{"n_layer": 8, "d_model": 512, "n_head": 8, "n_kv_head": 8, "head_dim": 64, "d_mlp": 2048, "vocab_size": 32768, "activation": "squared_relu", "norm": "rmsnorm", "norm_place": "pre", "norm_eps": 1e-05, "positions": "rope", "rope_base": 12800.0, "rope_fraction": 0.75, "qk_norm": true, "attn_scale": 0.125, "bias": "none", "tie_embeddings": false, "parallel_block": false, "extras": ["gated attention", "attention sinks", "short convolutions", "weighted sums over earlier layers", "capped logits"], "init": "trunc", "init_std_qkv": 0.033, "init_std_o": 0.0, "init_std_up": 0.033, "init_std_down": 0.0, "optimizer": "muon_variant", "lr": 0.0119, "lr_mult_o": 0.709, "beta1": 0.95, "lr_head": 0.00348, "warmup_steps": 0, "schedule": "wsd", "decay_fraction": 1.0, "decay_shape": "sqrt", "final_lr_fraction": 0.05, "batch_tokens": 65536, "seq_len": 512, "doc_mask": true, "train_tokens": 617900000, "steps": 9429, "dataset": "wikipedia_en"}
Each number is 128 + 24 x the weight over its row's rms, rounded and kept within 0 to 255. Layers, rows and columns count from 0. Numbers have three digits each. The size before them is the row's rms in percent of the matrix's.

# layer 4 MLP down (transposed), 2048x512, rms 0.0516, rows 185-291, columns 320-383
100:062095156118111102125107136138149138110148108145078113144154163186138145179149150149150198111148096114082107139177146171135180069141157116092075131143121096129112163120168084160143117120109094
098:139183163124068142143148093123169141105138114096105112112147112123150161106154146127136115120133139097092181102065136102129111136162137117133116110098123152145145168144183108098098125125142139
091:105162158141112115080123107100138152149148146092141147153176131110109115164181109118127158135088163102171154139141134131109099141120144126090133149137133133091094152105103112109149150177121133
104:127129073094126136105096155141106098145131093094099119152123145100108112108159146155096099138151116110088106108122131121125140188137126057123084150118115156113101111118098136128132110152109159
122:155154120139147156137140152111109112161162120149129169155140139145107112126134125168151134144087137104124092134174133133123063113150131138101079152108179137162156143175135112128130106116145116
108:127108135148142082148134118114140184192138090103108153157145130097123129120152135076157134100116094176132129139124114158164105124129123168153098106108079103112129111193113179131111094113109123
107:105172129104127103175126139174135120122165139160159130113152140158125109127156127132142134081127113129169168102097130127153117153127135133128083096151077132142111106206092115127119133143136117
095:148142137115106105115150160114114154129149180141127136130132109152118119147110127117110111085109131170116156107131148134133127108120092094140058177137143126102062138116102124126195145139104127
100:114130137124127153163142121141123136120141144164120132155128174122131138126123148145128113085160108144127155165133154105131115124147121200144133129113142129145091137139153123112148092096133117
086:085155100120140158124099131145136090121139130134151118127090124137115131085120135117148120138141124167090133124129117139149125098147079141155143123147073128116080124110150129100175126150137103
085:166122098126105098089163129131167150114113130109113117128157139170127098175107108058156112137107115123148153134135158178133104149152175152131124155121135135109123139139148167151110123133110152
104:098121135111177093173128123155154112105129144167150106142102105101131105111168115125111116084116115110181128145093100111152112151150107099126134113124063134146151081128155150146151115107093140
100:123116140082107117147139127077114088107133118129115123132136147125137100102116141158117147141116162092139179100110118165123135152110148155126106122121154116127095118123117084134164123135090112
100:140167161145131130121134109133146128111154152150131126140088122145127142138116095130125107121155103180129110081122096094163113126164131126129150156109097114135117129112166131118147172157098091
108:113166137132140156126179111073119136108138104116137143116118091120130126130139134112136110096108099159119140082116140167072139135159099108148121117146188093099112113148076114137143136126101149
082:080100135105098133095171104134111127143160139149163118158117162118151104129134124100116116147108126100094109152160125134088133117119094142142146119105109106103068129119159137180099102121121098
099:142121086156111116119172139132142090126140117184149119164135163133122189121138156116105184135099159135105110147118120116140112160114124116114112063133122092130103149132137109143164101093112095
095:131148048143127120103105126149123133140161130072103135128103115092141126154133150168076145125114137109117114164135124146136132193103133087141094144106127114123123154113133117155141092167113105
096:148172158133076164093124152127140149122149149137106138106170110180147135146114150172130101121131137151096126122140108183168143112081097086128105145160093143156102158096134089065138126150081106
088:174112120126150138121182141098135165124079137111115125140107090105105117121116094115143111145094098134155135069145147123113118106110120145117139138116132107141160119120115066158149145137116134
097:155133106126139131155160141117138171139115145115124118097077143095112108167108110140133112100112106120134120125101107114095159108122137125139174124109099117145157128147135134169134117105106108
101:106156126107161098094126102129163146128106106097114117124115125129116127142114138128131112112122146126098110113089115122078098146113128134122127164154121148126124129108136135110119017106120154
093:149109160136126152140089140168154165122099185140129104132131143098163152127121125141138090138162125096127115159147166161143134139083122104125144132096160119162138153107124132126172097127104091
087:124125077139116076091129120121164147105147052150136118137166146109102123118105183083104116080132120151138108111121134128109084113105148138117116164117144107155098121108161113104125099119131119
091:123092142101112130084147144099119126134165125079111097127101161147120144141195121114141120137137141173099106163119149110133095156117126110132133158131128121151159131168144170179137115139105109
088:147106152113128150132124113107167092108140132124161121107152097116093124122085093150147139137122156112135115129114147152160135145107106086092129121100133169133088136067105147124098124136139146
106:128118113127107147075122135124119133108131146135195138114108101120113157113138115164105113155129091125140191104104102131122142117149104126112135139125130171131109085145147136128151094121116163
107:150178064141114113120131125126161140142077121089149120095187111134115073144142105134125103129122160128137122178132120133119149139082146111101109106168090115129141124197070124111098147087101121
111:131127110143117135112142118113096095126106131094119117148117127117130099130133115144126153102131150153135121058162129121132153123137095145087158116126165130107158094178124139100110080109120140
100:131151109137116145171133181122144119106126121165120118050116129137115115161092144115133143086104111135127156087090099155135132165152087104131073146091145133119152121121163143114139156146116095
108:129143101105065169084135121080151131154130136139117154157127145107091084102135113153102112128125157092111089188135126110133126163154140125088094129145117150123130126114152140114157107143128153
114:138119129172145163141129105151142084092092096151132172171144056141132157113132122187120122120151158119076127148124158155128105147140099113138184118125108140134131095149121183123128162136124139
091:114094101132110151117122144131136153123127129120132108144116161125114125104157140100134131165114163122157143171142149140167147155107150109167106122148069137170116081172126131156140142130118147
107:096127092114130124136091144145104132085121126123141156161125139160130130164165146083129143103149137128088138124143142174119147111121134129118107119135138162123118120136123183108123147198134186
095:101153102111080145147127148142123110148107102078159107142154146105111154120090227108124135114105167131105104145191131143142131096128118169155111123140146119133117153119107129141131124163123111
100:091128148134116142098138107102158139114137082099170142147093122171145150142133096127129072126150077136141108148116126118107107169151171120158088127126121110147168150130096123091113116132120119
110:139118137160121159104151107145169109136118136116101113128174125121146130137118108154135136141139164113088169131116096128111102144123105146117184136125147190137159160134125133116112139121164116
091:094110115101106159131097140097102130176149137129101144119104124174089127097083126126144131144160144141121082121176175124100154136153092118132122118090180121148105099161124119166145108138137111
101:108130127133141112118146131148141162100141146132145150159111177071096128123136095111153160130097139143128128139140091156159161096157132179168150161116126113117116135108117126120103119177120114
101:150105145100085161144104098106093131100143120098106109107123142125126110151126135151108121102120133156138155145069148131138115124106091105120090145137111099085146165104100082124111051107125101
104:115151150151147170145154151144149120134138101106150132117135131156128104100124100132122112077142163157127142114117128111168120147163121141115082140115106108119128130148148118116153139074139109
094:107089143129133112056163096114127106104165088137141109174128134122127137109137152102143102134100104087142086083106123137110089138114116188108129163101107160125127112097148170124130088098122138
101:142100106122122107130193145123093145144169165082093120161144095160158140120159109122123120146114120152144168128109146138121171093139132093173124143133108138116108098122137144131125127126103127
096:146136169145148153138130148127129123086083138165119138111133155159134131141131118145116152123135189104147134138117056053163115143126094132124149145123138138134112098124109142168133076151133139
095:105130102128125142092149108089163149104141120090106135134143144124117131136149153079135121130112108105162187115124129106142118131087103134086160113166146155134113137153111144115152135114123146
100:159151111071085145108161137074117144167112143137108148115152088153097132116123133187109115131126137157197142128111175120146104126109168123191137132119154140148135082119129160149131090138150123
097:175121109154124125118138113114149124139095128097113113153138132091131103124102096106160140113158125109084151139115149130148109135130154113132113182107112160162134098108106116112155090120154126
098:123090162092119112148095130104147170099067148117127163163172050147099160149097091138120110085135160124140111119096164184140095112103128108132155197137085106106113123103105148151136136125132117
126:138107113150122130081134112158160206134124149111109123163109153123115099186130148228106113149106141109124122139141151142143152134143117113107129150119130127109150129143108153076154139099117127
097:129112090111105133160163100117179159133164120122127124108133098123108105145129144095138128095084106088128129095161165142114158141123121164111093142102133149140121175120138145145108150168083125
108:174134120117141179096128137128150139131100135121123096111111148109136129137122096118091101126089100101119111073162131131126171150115115170103115111073146120066132122162146087084124144149125166
106:123101121147108157083154145127160100134169139066160124130117109161097153123138146159106148125106132205118116152135144161143154080167114103130155151148128098108101104108151143119145064126156179
119:133109098112068168137164139090083106123137159147171129095109111126130076127180139148067151083148127139114104136160142115112153161148144093117120129158128131099149146177128130155106105168114122
101:141146103132141129102117164095110148145122141149173159183104115120077142167196106094099086135128124124156133115126128123114154148119155142094155129103126123106076155171123124136098094153154131
091:150109119154091154116093130124121130120108166155176142170076161124146143096125150136122121103120133165143120129132090105121093108152149099128131181111119147098170167082138129117127119113128125
110:135116123111159079100129145117176127142099129110151127123110084179106112154134128110142166107122137189115123107138134141139104096160113088143163108107122095126164116106121102140118094103167122
107:151138102129135146144158113145135139150142141153090101090117140091141136137139120122098158086131137111123102122137116124113162085119146112148156140124067124090121124166098082095161160158160108
104:161118116156122116104139149097165143099145104117081089117147119132161161117151150122149164088138121106149136139107132124130157127132126122120126151145117133164128186154133085148128131129092166
096:169104151109155131118115130108130145145104147084142120153122193117157089064157138154145128143113123098122138091180150114077129180130139117114157118091148145092105140138102119165092121148140152
086:114140202165131138119101150138101139124119137193115105128145104154114139122150097140102140110124137119099100117160133122146142170114135135093141064103150135131110107142134146133155179145148126
095:117123096072118133158108122083072117134147127111119101144114170129131146092120137059115173120146164129122116141131137148141121194076167112155133141105110135111119127134116105106130119128162154
100:130143107138149092136123123123114092112118130087120141131129092139137098172136117116170146135111150151124127106121150153111078105145095152145090135138138153141157089125123148108184112151109139
087:145126097131135128074152149111169163114140158148104131138162115102153067106174132093054161116131163105158124113111142106161144105142084133136146150133129133116131142108139142098117132119117116
102:124100136156125165117163097173178101136113185098120106182090114153118116127153164090120105088107157118125147116134118118091158130114108169074132122189135115123102105139126131148157174135181121
108:099107116125121148135113145103144094130148165095140130171071134141136085173136117118153140149116138125143177216104179132143147123131129121113145132107121109162133109115113132148149140131130116
084:108160112092068072158115169146157108100152105181101111143143143127110144073202138126113156148104140146165103119089135097134123172135139132125137126133120131120149140143102131173145106134138133
113:089099127138115171164118143144121155137108135127083112123127141129110152141119103105149138113133110153105140101122063114128164137112155137166117134129112154155132111152137133165150149150127156
089:089141124118095146082173142126140144149107151154137093125100064156072166089153135111122163150151164119111081120127134119151156167121135135130162129127147122105108141155128139157145118172168114
109:185138123141134171126135131159107111118145150093124122134088103100155097079139117129145125117149143146142142123093125137143105134167128127114128133129091192115147137122124108121141126152112109
101:134140127115147095128130157144144116156166109123101143094126096138126130158161117139125099159129094124153104106097121123139142119145135147143067118086155145110125140173094097127208098116170123
105:160112124118129087150101137157131136174149092134148121142112168113163144127123154136146158135118151090117107108156094113125137139140106134136160121144139138133119138139137143100188124123154091
091:131133125145119189167152127111129110151091151108130128071152131138091149128121119142130085131134167144099147159104158104190112100166147130102115144142119090138132162096126124144090133133131083
093:125181122121167145174090129141111146107131171183097164125122128109088166111156184120095133169153102082149189116122113106139108114080103095146113145121087130127115155129123130078139119186134094
104:084124104146135164101107122127120105096145135136138191127158156113115142124101124133121129110119162113150142183140144125122136112141139119122122134121113062136109075099135122144125129132161138
102:120128137171125110095086127133132100106115075071102147108116109181118106142121122087111132133111140149147119134165159132132100117121142145160124161162108114119137143120149160114161128107118120
111:132103140155114122145143143125153093176105116114142129097067133130097134159096133126168205113098096124166178113134116144144140160098129135112129108146130121123099050203091086092154155092145136
113:158122110106116131181112184159125131120123116150106123148131162134097093122116093112138127108154141172116133138174180121166125153125152132134144123108136136148167107142131105089134095121095139
094:178069122150106122132132168117136132108102132088155131090126180128143123130145086160112123149096137117073156117139108130073191107125110131126120107132135125158129133143091120115148096126118144
089:150150119154125100154100132123139127077150121109163061132106138133135120105128112115176138111117089123125171130113082111086148147114099088158146145138118168154125127112135147153128145099158144
102:158146139146135124138111131216169160110113164124105083093142105106158102162089121128127117133118097124132100126160135139170128108148134112128114151148130142145141148117141169119128132086129110
107:122122139095095106161146109119132170111126138110139116127167110090136164084132161115133129105139130132114118181170114108155093086114135143130087096131099098158120116120110145136111107103154135
109:173090153113106110134078160116114152113117166142109128162112121139144132072120150165131112164096168134100147110139100171171111163113132154086084104155154104100101100130125117146175106147114149
100:130119126113140152155126147124098094123142142132128113111158154130137126144101121141112172121174115131144115132143147121149141148107101147111104119133150088079105154139086143178129128137126132
097:131140101155122137126145134111139135076138129155142160126137117099112166130109136124136120090146130167148083086121131133106112124118148105163112128135075116123139140109111119054173133113132143
111:126140130103140123106120127155117129116171108132114128134127125093103137161109109122154161098155133144112159127110151125083119173135113157106107129161136148131109092107182100138148082121122114
111:144151147137103128122153159146101119118131144125095135136130117110137159136150138099113149130126134162139123148143110119160157149191128111156059169144141120126113120129091112113103159126128146
097:128135144126102112146126118106105173120174175103150096109152089136143118101152139120139115146118160139128129160124128078140129109137163103134115139130094130148162106097126124131101109123171145
082:102148112120156097097131131091173145143147120116117174136123145107094132106139154084117099120123158133125154148159106135100108134134130148108132077114075144127085127170101129143133121155112147
099:123143133131131110145150110127128144133097124109109161140138101154129111131180134150172111164086112084068138192155149164106168111174116079114129094128125111130109112126072107126133184141135100
092:152199109113094147101117145111142146137135155137122148099117119116117162099103075142130100108141093134125147086127151163167079184095130115144119145118158115159145140153121095122124126149134112
107:155134143138126130124146152134126163154128124089133103136135125145097133077137079102124104112123150180085097134132207141145142124122107084092162112202120077092202154088128166132139162123112150
089:114148088082150145127100156166142104183138114131130134139132102143140133203123153087107148111130111100115116099115156128191173138132110090113108104112153118150089111133096129138130110136136143
109:163128139145102119129123160096091146162099127118115141162114102102105117161139143126143149103151092114077153118088126130156151177104109112116114123118151108093135105147196093111097091134104123
096:127156110124108107123169117139109146141125094138103115079123125139150114151125105133126137071161113078129114124139133130142129128112127111128118116120092143175095153150170120105156154128158182
095:133115143114132085158197125100093102112083109171168141143151107146139133131130140109096112113117157123119113092148081147156087120133085102071111115146149097111156091124130142127181104112124150
116:086182123120123150128159123121128160157114128121178188154130140120154153129134140100106130120134150122130133141157146142136183177090124124170117170109134126123139116147094126117135099100093133
081:118107169154140152108088115144144116120147106126156147112127130154119111112101148114111107150094146119142132132113161119130162135157171120149132124123115121125127068104129149110117112135167115
087:147172142126080099146109110147134116109126117129110118114114157134087127147092154124101102132115181107122140136120106105119146150139200092099124183118149143116118140116100102128171110149138140
121:116103115127104126123154131147130172115194138120117145110147122143130132124105118154131199118087160152068157158095142152165164100111125109111134145083129107103161122147137130163138148110105135
103:106105126123134140132120112114112123093160151094105105138091093122171128111097151078106151142123116126114157163165138151128117133097142143115140157163110089130125107167118118080085113146115116
116:110147161092127142123099110108094152130163144117103155133092100126130147135110107128140090125087103140102106087109153134124101126123145134098134145130135097147099143154160127077118140111130160
091:138130143098129146132108126146127140106159127151138156117133100135158154125179140145105120122156124152178130121138192140168074119121120104115059104136119135126116122134110084111150167140132146
091:120115160122132158148163111106157150142125130165128142132112143137133182126143133140119122127133111130115077101112101153133145120094134108168152175144093090140075146133121154132140142107175103
087:114131136117113110144116129109152119157135134126114171166172139145136097110108133139109144131108147125099149134115157103131134092133177125138066138128135092132118142143130156144137127156153137
110:184129122143151130160143129114095173132117125169142131120133155183124164166136182148137150090115128116083139077145137159109126119133108101124133126111109117125129064155160156159165121183140181
097:139126137126099118169165120096115148105168141131155141087146113148106106117137118137154145148142132165123167111123165131129131176115128161098138125074131104143149135171181171114145115152106116
105:097122095130149166145139143150155125111141110084082164186096157113130145149138154139073132125140134105130131109092157130128113162159125088134162170143152141138144104148127125099126157136139178
# layer 4 MLP up, 2048x512, rms 0.101, rows 186-292, columns 320-383
102:117143141133101121143135144136145120112103094132114117110124122107158133147133113118126113152139149171122140185126162155149116139093131139165087156165149153171130144139117102128111129137080122
100:140124129134146124121077147141111118133146132151107148153147146162153124134095172122131152094134140118119122162129144134147113120123153175140149145122134088118135186120081129123177165132128136
107:115152124157106142168140166106162120121104153093172138076117152076134116104117076091109151094115113143149131089155142127095133114128098156123114105108110117137120105097129147132141122132147138
106:117129119113066111109151137161121158132127128158135155147113142131168126122123124135158089092129155135143129121164081133138097121115094199152097118075125116137085117149122133128143128109137083
120:124155129115100129100137122118139149091126142144093122106110139150087146155108143112161117121145133158115130175142127111177122146139137135149153137142087116134125119103117116153119087102156112
106:142100150116146151135156125106126178098160158123129125120140140126140167165157115148119172137145099092134174119160151119115155188096131152160118140130083085125114142168118101114119149103150144
094:134126110107114036103179129135133102125167149149154129097146151163159154130132099096126123116162139121147124130150114113099089122131109112139143150095125129123094128148124146141118133143140133
082:115111123091133120128107065087110169126123107117151122161142144090148094140116138106136143128137117130148111088130099132110137109145128089138135120135143146139152186138142132117159136163087087
093:139156165115119133158133106184091143161117132180155124158081144145144167138132109132118125151129117092142111117125081130163140156079162140106133138164102103169133141141125124137141093104164165
094:104090115135130147151163147106151089138111132183151115128137143140152128114132133123126120078175123103137158111159129162120129131125140111113110151164120124114116167137180139145120133159148131
109:087108124137122107058119116105104111118117155147103097166130144123112128126096133126086140152124154114143073109151119120109137089129073151106102136142071097148137120104129135126137120162088079
092:101121096150135109219129172109112125111140164133087116127145156092136100125106173113128146101134145130132164170158136120141116133094132142153098155127059133131124085101094076199099146124091102
096:144138153135077096147176104101139157096090124138097134143168116136151110144164168115120150164166132149110123129131159146153122121109116095151122115107106098105179128138104132135153151187132150
103:094136142134107119109123099097113118140109161159148094113094126087159132133145142149180106089088157135162108169103122121127132169141161132132137093104164141108113126147084130094110091187118083
084:163108130120133138161091083103100145126185135077111141088113129154115108128130151122142126136132136088121115125107112172060141141114144095104147113113113096107148112105162118165159133133130064
103:131158127111128124082111163135136119126181161129096104111123125188137153146123152104145107110116074137141114111109119161132091134127150101083111074116083138128116111136125130126064098130139146
097:128169115103117135096163130097122124087171152128137077098132108108165135165134126157171194084124109153143117107118122102169115141161131174117102162149085148160090127141157151130124136140131104
093:126136081131101113079130127164133112137137139128148099115113084097142149139118151116110118143123155139098116086100123156123122149093165148118130093097121104133149130126147120143114131151144101
091:102118105081107151125081176149142099127125110116114110123137147099135099132079144131117141117141128108140102129119126135157129093111119178157141117146134156113141165169168113127137127134180119
091:133113152166075110167163135127122130135112089125147066156125154156141088124111150084115106181076092051128166107157051114101140143157136122115157090121131106144169131092135130091157121125142152
094:112091141120122106158127100155154159110110149123134114154097137141133129125148089112131153142088143124146090156135145159121103153153115129151076155113129153136126140190149132169103128129161105
094:074149155120095106121123130142149147113131124123132123113106178084127133122113110095115149106125143120113152172159175123127104142153131173153154113152105173117114133077106132113134144128104125
094:116146144162089152141101114112113094118117111167160096105118138135106118133116122085117165112127128140139159132098084129078126102168147169124125126086129095123106164126165091119139107172112145
095:144124134136130106158145144099161148100139111136161132146169153125153145153129105145084132131116114142100116088152126088146164201067116109160117121121134131139149095138156135138123124153137102
090:114133110127104114105125163146101114141165102100108102108153113123168113087116144160129117124106131179100080167107146150140134142119115119157128142152129102103121109082159150122127133093149135
108:102131120132141122134112113117138134134162156109125107096123112111142131176115113172090070143149151135114115097097135120124114142111134151122123177114101118097052168124152114165173146118129077
107:135177082168118120148122131126076138132102123144162114128099057074122091150086119089139131133129169099151142171104138130125151082080166157124111115161138117132110095157130148128099125085100072
126:129163125132100137136166106093190094186115164131138125124127123112151117120114094165101179115111141124186119157085159107121139133085155140119185114155112143111105144102150149140128115146161114
099:157134152130098129166151127121128134131158093107138088165147123103119128140157107165162133130119128137130137145121138169125059123119131109161151100072118092115130141117133149076071125132138133
100:072138115173138164086162182185124112099100113125120121136082116140102125108145130142102136151123123101114159145144099093123083144120136151081133154159143113126153121087124175103090143136118121
117:085135110151140122168128156151146115120141125187135166085131100115145121123092127188153120092160112114133161148139154094112116127126124104110123144138107134138112110134102181148165129125104127
092:162095123133112122138140088132124096098137113156099110136122162160136101116137106146124119140121157144135137135144166134163132132131101117117113121122131059155135158113133128122131145098145121
092:109104138097161099098101092135168141087108138168117112106141169124117127161090110139106133106152117136126153188152151132154101126123092154142152142139122073116129095139134134131176136150115182
084:110108119143098093137141126122119116109158090116183137113105105147174119155098143137109120101119141137160118136135087148151136120158148195156094119126164175124093145147095103084131136133096120
099:113087131149106158109127146132162128146115103145146128103086111166143133141126114078106087156153131137098132102122106131119142110154117111163123104167151134142116116132153114117162135133124095
101:063134084135153132129174112107186131191155178097138123161126104115140108111118087124104119177170107137113096118137118081128099123094093112123115119111092104152125075149160132104129100156132138
097:179129147131125082084141120171135111094100085140173143201120107142124092126164123132127134114125123142118125130126130153134145143151174097170137165117106115131168095131143171133150127125135137
098:158129107090168136121109107129122101169120095105117144109095141116143113158113123072128118123142133064198118178091141155115123143120130171139143124121133158152149126100147100129112114126126113
098:149128097139120142141114126134106119115166142115181151116130119080092136117152181156137136109107125138148136141183135094118098153138126136118164109109127131087115123089136142115166127140105100
097:122151143142147125113109139153107125089098112104129091096131135133133183116098141136105127124177127084056132111072168131128120103134139102122115115136133159131117132094119129172127173093162128
107:102120127075082095136147116111121134110098104131154168122091169131151144134079119131120154157079151126118092163123104144109111104129152136136150134124121126142113131116122082115157093087103131
107:151129083114133126105105121144138126100157104147129145132110143127131115128103147097114117101109116141130142105114129127114152113098176135077138125167135110134122134125121144153123078124121160
093:122124156121145132100131151090145127100102150134094118077113142108117137100085122117141142136097151131112125112129119123143106178138104164143123114133112165139118137143145126127115093099117107
102:090132157129154122115090128115162101139147125126105112122137147142144112158109146090141136130149145143164102134120117143150150135133108093138115149111114116115106143149167121110116137139117168
096:114127126086131113084125145119147159129142135145101108104123132139111119142112121105104120148140168103151086102105096146138154173087153107134137102124115109133141163110096145090130114126184129
102:104129125119124133095139102017112131127116124163096135118124109119102117136118092100120076114154110120159133139088154171117126131172141083142098127115111177114129110108164130089131109103112132
095:163115158128165122148071172125121099129101136132170138109180115144144117096175158130124168132169148139090130133117137137131143154097110117156156142063125117155118109134150167107126106136119157
118:115082104118123113147141088118138137132118155085164163167105146136122103172104173111081132111115125119168076152143173173131142133104086153150115113128168137124170122154142159126100111127126159
097:117110103132105101120105107133130184153147169143146159118125121152106118130084168130154140164112123134122087153132144148124135159117132179137137116138144154105125128103128145146139126162121114
099:106106124072101152154163162120122099121162096122135158132066132104106117136116124085150143139137092133105125131106162112155104127110141114122140094138130074113146117100154127103103149145116110
103:088131135112121101110141101175148090146146106110156090098113150140126122101100165119105158153104114160072137136100142143087143145123065125109121124114120117133141205107175108127134130104122102
100:115108129124139141081128087150143169123143146121107123169127131167182129111103144170127091153143082163103113151118132114144081119174103138139148138115136140160153166124148100164139164113087137
089:121104136177124106077155112175135151134118122212150113124151141190120116140152133134121110109154119129106130171149146108161070114136118165168158113127141102125117087138105102128122106126146101
094:092154124108094141141103132127124112095124137119164107097135121090115115091117163135152145166179117130126128175118144127118138142158140124131143156107153121134087099115191121150101114084152128
113:158110139134111139129103123156179111117123088153105129122144129118142151146110155140152143127161128149140071104133160085130146096161145123234131111104132124121116157133122177117128130160112145
108:127130086159133101141156128125127120124149132193129116127134156138115128136151091100155164173148157097154111117128140164143153139101122120171140097162123120134097114158120141170121129117108146
096:123150090142123090114125109143142112131134131175123114159142140111169095132144161167136157101158130110133130149103162125109128098139156142157124119170103117144123104107093131134074155095132140
096:109141139110106137126138102129127123164127118151159121130143133128117133132171141108100122122157096118118156168158115119097146143163115120128107117158112153079092123097129138112156118110107084
096:111110130126143120127147139101073149199121136156147089136132138132123105156132104126146131116135098150112138149141118098113137151132121113135114088124136139107126136091160161130160119104166092
103:090115100110136075149155124085117140119122154134129066115179118141108113131169156110092114110141095098176145156137134116091138114155113115155118111152152196137134131130148147136141124147170140
101:123137152103109106114067150172113122101161159116158157135178118082087103139105177154146115119105104154139135141115147135144137079115116122140120116115113166104112112144077089141131117116163105
091:120106089034122141111146129144111093144106140100099111123120122065109155148114131156126154180085157140158171156129161131124159119127129151157137183151138115109134111078138133118160145131151103
110:143105144116165108102111066123147104164148181101142099097117117168151177124127152136080112168150161147150144140122146124106114186139120128143160108125112130116137160140106086164119099126127122
104:136143138193142140128168140116142125114178142113112098147090139131114050146126133115128149170111131136145144175092121100137182149100132072165146119124125146131144133100149108112132133127117105
077:119115120069127147139087100150164132161111128132094101151139077126100139102099103134158145127137130149164107122147109073127132151099109119156171136156137100136091130125145130147138167146086113
106:111135105136131137132114092148153128148127159121149088116174085121123098099114117113127116106135158153117117078154133120111068115095149138129137099151138152074129103125150137128108142096134141
101:105123152153131099112120149110120125118125133122115142129131126167157125150152100080111119143142105121113152142134077127152147149136146093105099096142098133118110090140097109115155140117131169
091:133139094160131161109152082086119139119122118168169143138112165120121137135122109117203127080158104113091125110143170125124129109147138123113170097125128106102133147139137123143102142104125158
098:118132151152130131130172145131124160118140152147116109083169111138160104102147174176143121160104142169178135080139106133165112118113113111157131121111105143089145108154150109111095121124122158
089:119163117099147086155108142088127100059092120176159177081109149099130103176166138136123160150123132152138118103136140141086131148147114121130109162149142193126113126122094111096114113127093094
094:128118134150115138163124139126111126142117190142170092124143114170155109107138161120097123093082132074132140118122153119122160080150126135157103122180176170125129138181118184102171148106067099
087:117129105155135110131152141135137129138092137158138141147110140117148130142120161130145130130167102137189141135114116141129102130107134091165135133133086067161094161098139132169124136140152107
111:123106123122141115111119142212084171160130122125166150124157140124149179183163145132142159146112133126149115136119140156146116114124143107115143126114144118177144107103114157121159135120100127
111:139090137121147126155174153141151134136132127073093128135138120125154180093116161114116103108113133112129118086120160141162086128159182114196158128154099108153161114120113142119111138150104127
106:111127096143102123166117142166124081171138107114101105093113111163118138142115126136133153170110141072133151077120095170133155145081117073166117120078123134148081159137141093141169102107151102
103:204166138130160137073147095099162122121142102144096139183154130153124146113128119172123137114163106112121142137105143116163155174142172132167159195120127092157114108172196149112138145133110122
095:140107110126129145131137142174117146117124131098164106161106104109134068127102165121098107183114134126111132127124115128152151137080159149107120138170135080118120116189166105155140107128156111
091:118125109152132130142125120133141091099126163182112146087163132146159092153146143119158148155156149183095150121130111074188122145104126106138136134140133114143154111111148120120102096078129140
105:128121104087120125124122098111151089142126140116093141120146160133173142144157129156154098149161148113094134118073153137095134105084156135161123130136131097141140129117112142137154139150103125
111:094180140123134099156144140102137116137120084124122143150124154160139186103131118093170144130205137127132145100147154107092166158103122133153103128112121062145103127132148151136099143147168094
107:090150156148125100124152120134140117115092148121143155137138121087117126068155136144116141114147151095135127125138127106133123143163118120128076100118098126123074141170131139132128125125141165
107:161142097116156135117102131144137124147168090127089109135115112133100108162116151181124156092135124154131141128130121107137091117121116128113148099152159131139110174114140152126150140145114140
104:115134128162130100112061134128124128114132109164130126108094169088108149141131097127120140161139129154113152083132139124097120115099151147109123137089115109140108141102135130136116088095100126
099:126077111106132129154125099102161165123098098119126109128141137107099116119134131093122136152111128124162095112134140116158101130160101121167120155129116123107128116100151145133151168098171175
099:117116134128142126131139118123115128076111109147090122117129116093073119119123134119090130114115129130111150119100161110141056117111099118163129106155108109114163109137157116125087115115161125
095:143130168131130160159089134141104068178150140131146133115113107141140151101115136171154134151156095111118092105147142102101122131134111119116149073141125091186134114141170155114091143136152098
086:104143112091121134123131135112138190140113127122154142099137126093118140169123141091145091135162132146116148147134075166157138151138147145073102106121092112130159101157124123140125120124135101
096:145148130135091139131139157142098179153133142100164112131104163138083150131104118120138108117106133144098142159135130126103129103140108140132125107158075125123130180109156147128130149144137137
101:153114103135106126127126128083146130101089063146177137110105161093124116166128103125108101137132150121097178155113134104151097101115097140112132115114143120125107121126130104154122099158158094
095:103162122087161104149107114133174175117119088133144146148131116123164156126076129118139125131138157139105123154152167135128104137090090133107163115138132145112137121146164140104137130120142156
088:112086119145136086126093142101127140143132091133107148107154149187178155186098125155136131114125147119150104148152145070134129101158128117145116132137086127112116131123133161099114135163118113
120:164181123136103109091150189127098134131112121126150124152100160119140140138172101102143132133130115143144173125136150133133116121137158127113153106097146113116145165111144095078116085126125163
095:142122183120097134133150107106136129136154120123152091126122136153104122131101167118113139122154160096114143131158133139119102132125154132160128125131093078160084107131118122120137158118190123
086:135112117089160109121123133116101085142106132113154149122099121173116125080123148159122145119115109185122109114116144115116115090151103128144146111136118099145147109121107108144145166094127094
106:118134129158116109133163078126098141155127143097120126122166172134137153153127106115130136143107099142151165146125123122067154153151119108159105121080131117157109134091135155102126134117150111
084:167147118126169073109152148158136125149136121126173137152082136083127153192109129126093113133109129099141112117120097132106158085103091097119135111123178126150138099118178142159144131138117141
090:115135185141143181158130130109117143142099092114127122177100080132127135122150121125151082146140190089113128158130124097130166136113157133098124127109135087128115166128138111139160135126093110
127:124131150143097080126123087118181150138184095142127150104120145127148120140146166125078095140101191140145143178119111154161125123103109142161118151081174104164122155159056085117104118128106142
104:101129134108130151135164133101123101105143092121105094128130105116141131132130125097125166135151092105139157136125104136132106103128124125153155139124143181096092131100158146147094127115076077
110:101166138114134131150132193115112135130124131162096102153114145131090143142096144155159113134098109124106135140123136119143146136077096150141111131108110114139110148140114101065105176139135131
094:123101110141119097124181118127119124117100131096130122165139134148080130144120098138109091166119108138085143172120132091147148118131118163149148099059118118131111129159137145129106084125174112
087:109130118164116144091102132134118137063132120108139103139099147151104099122073150139128127086095144123116155123138183106194098116099114163138122118175132107067108127137148146130149141117125138
097:119075136112085121097128136108135107149116138144138071136150148178116119092143111128113142125113126143139122121147099138143128077133162135145120162101099142158124132095125112136090110140130115
106:156145123166146096120102135094137161090136167131128139067136114124086127112140140103149118095145131084154120087143148170107126123110109145130154150090113169163117114106133101117157110087116107
102:162120136121128124109090114110099122109098122135127141131136106108145139102093092156100149160136158116137140135138132092142134157109133154153087115153090159162121113118126138113138159167144141
111:067103212124093097160144138115138141146103149081153114131144117133144150141124090130118130131175059137126108124170122150111131154125149129112108134148158126120163093161079111148127143125142122
087:114150117118072113125144137133143120124117130120102105102088174129150110156143145162094142079119152096126128120132134095112126113138124138166156125129122152147079109169123152152119115131115147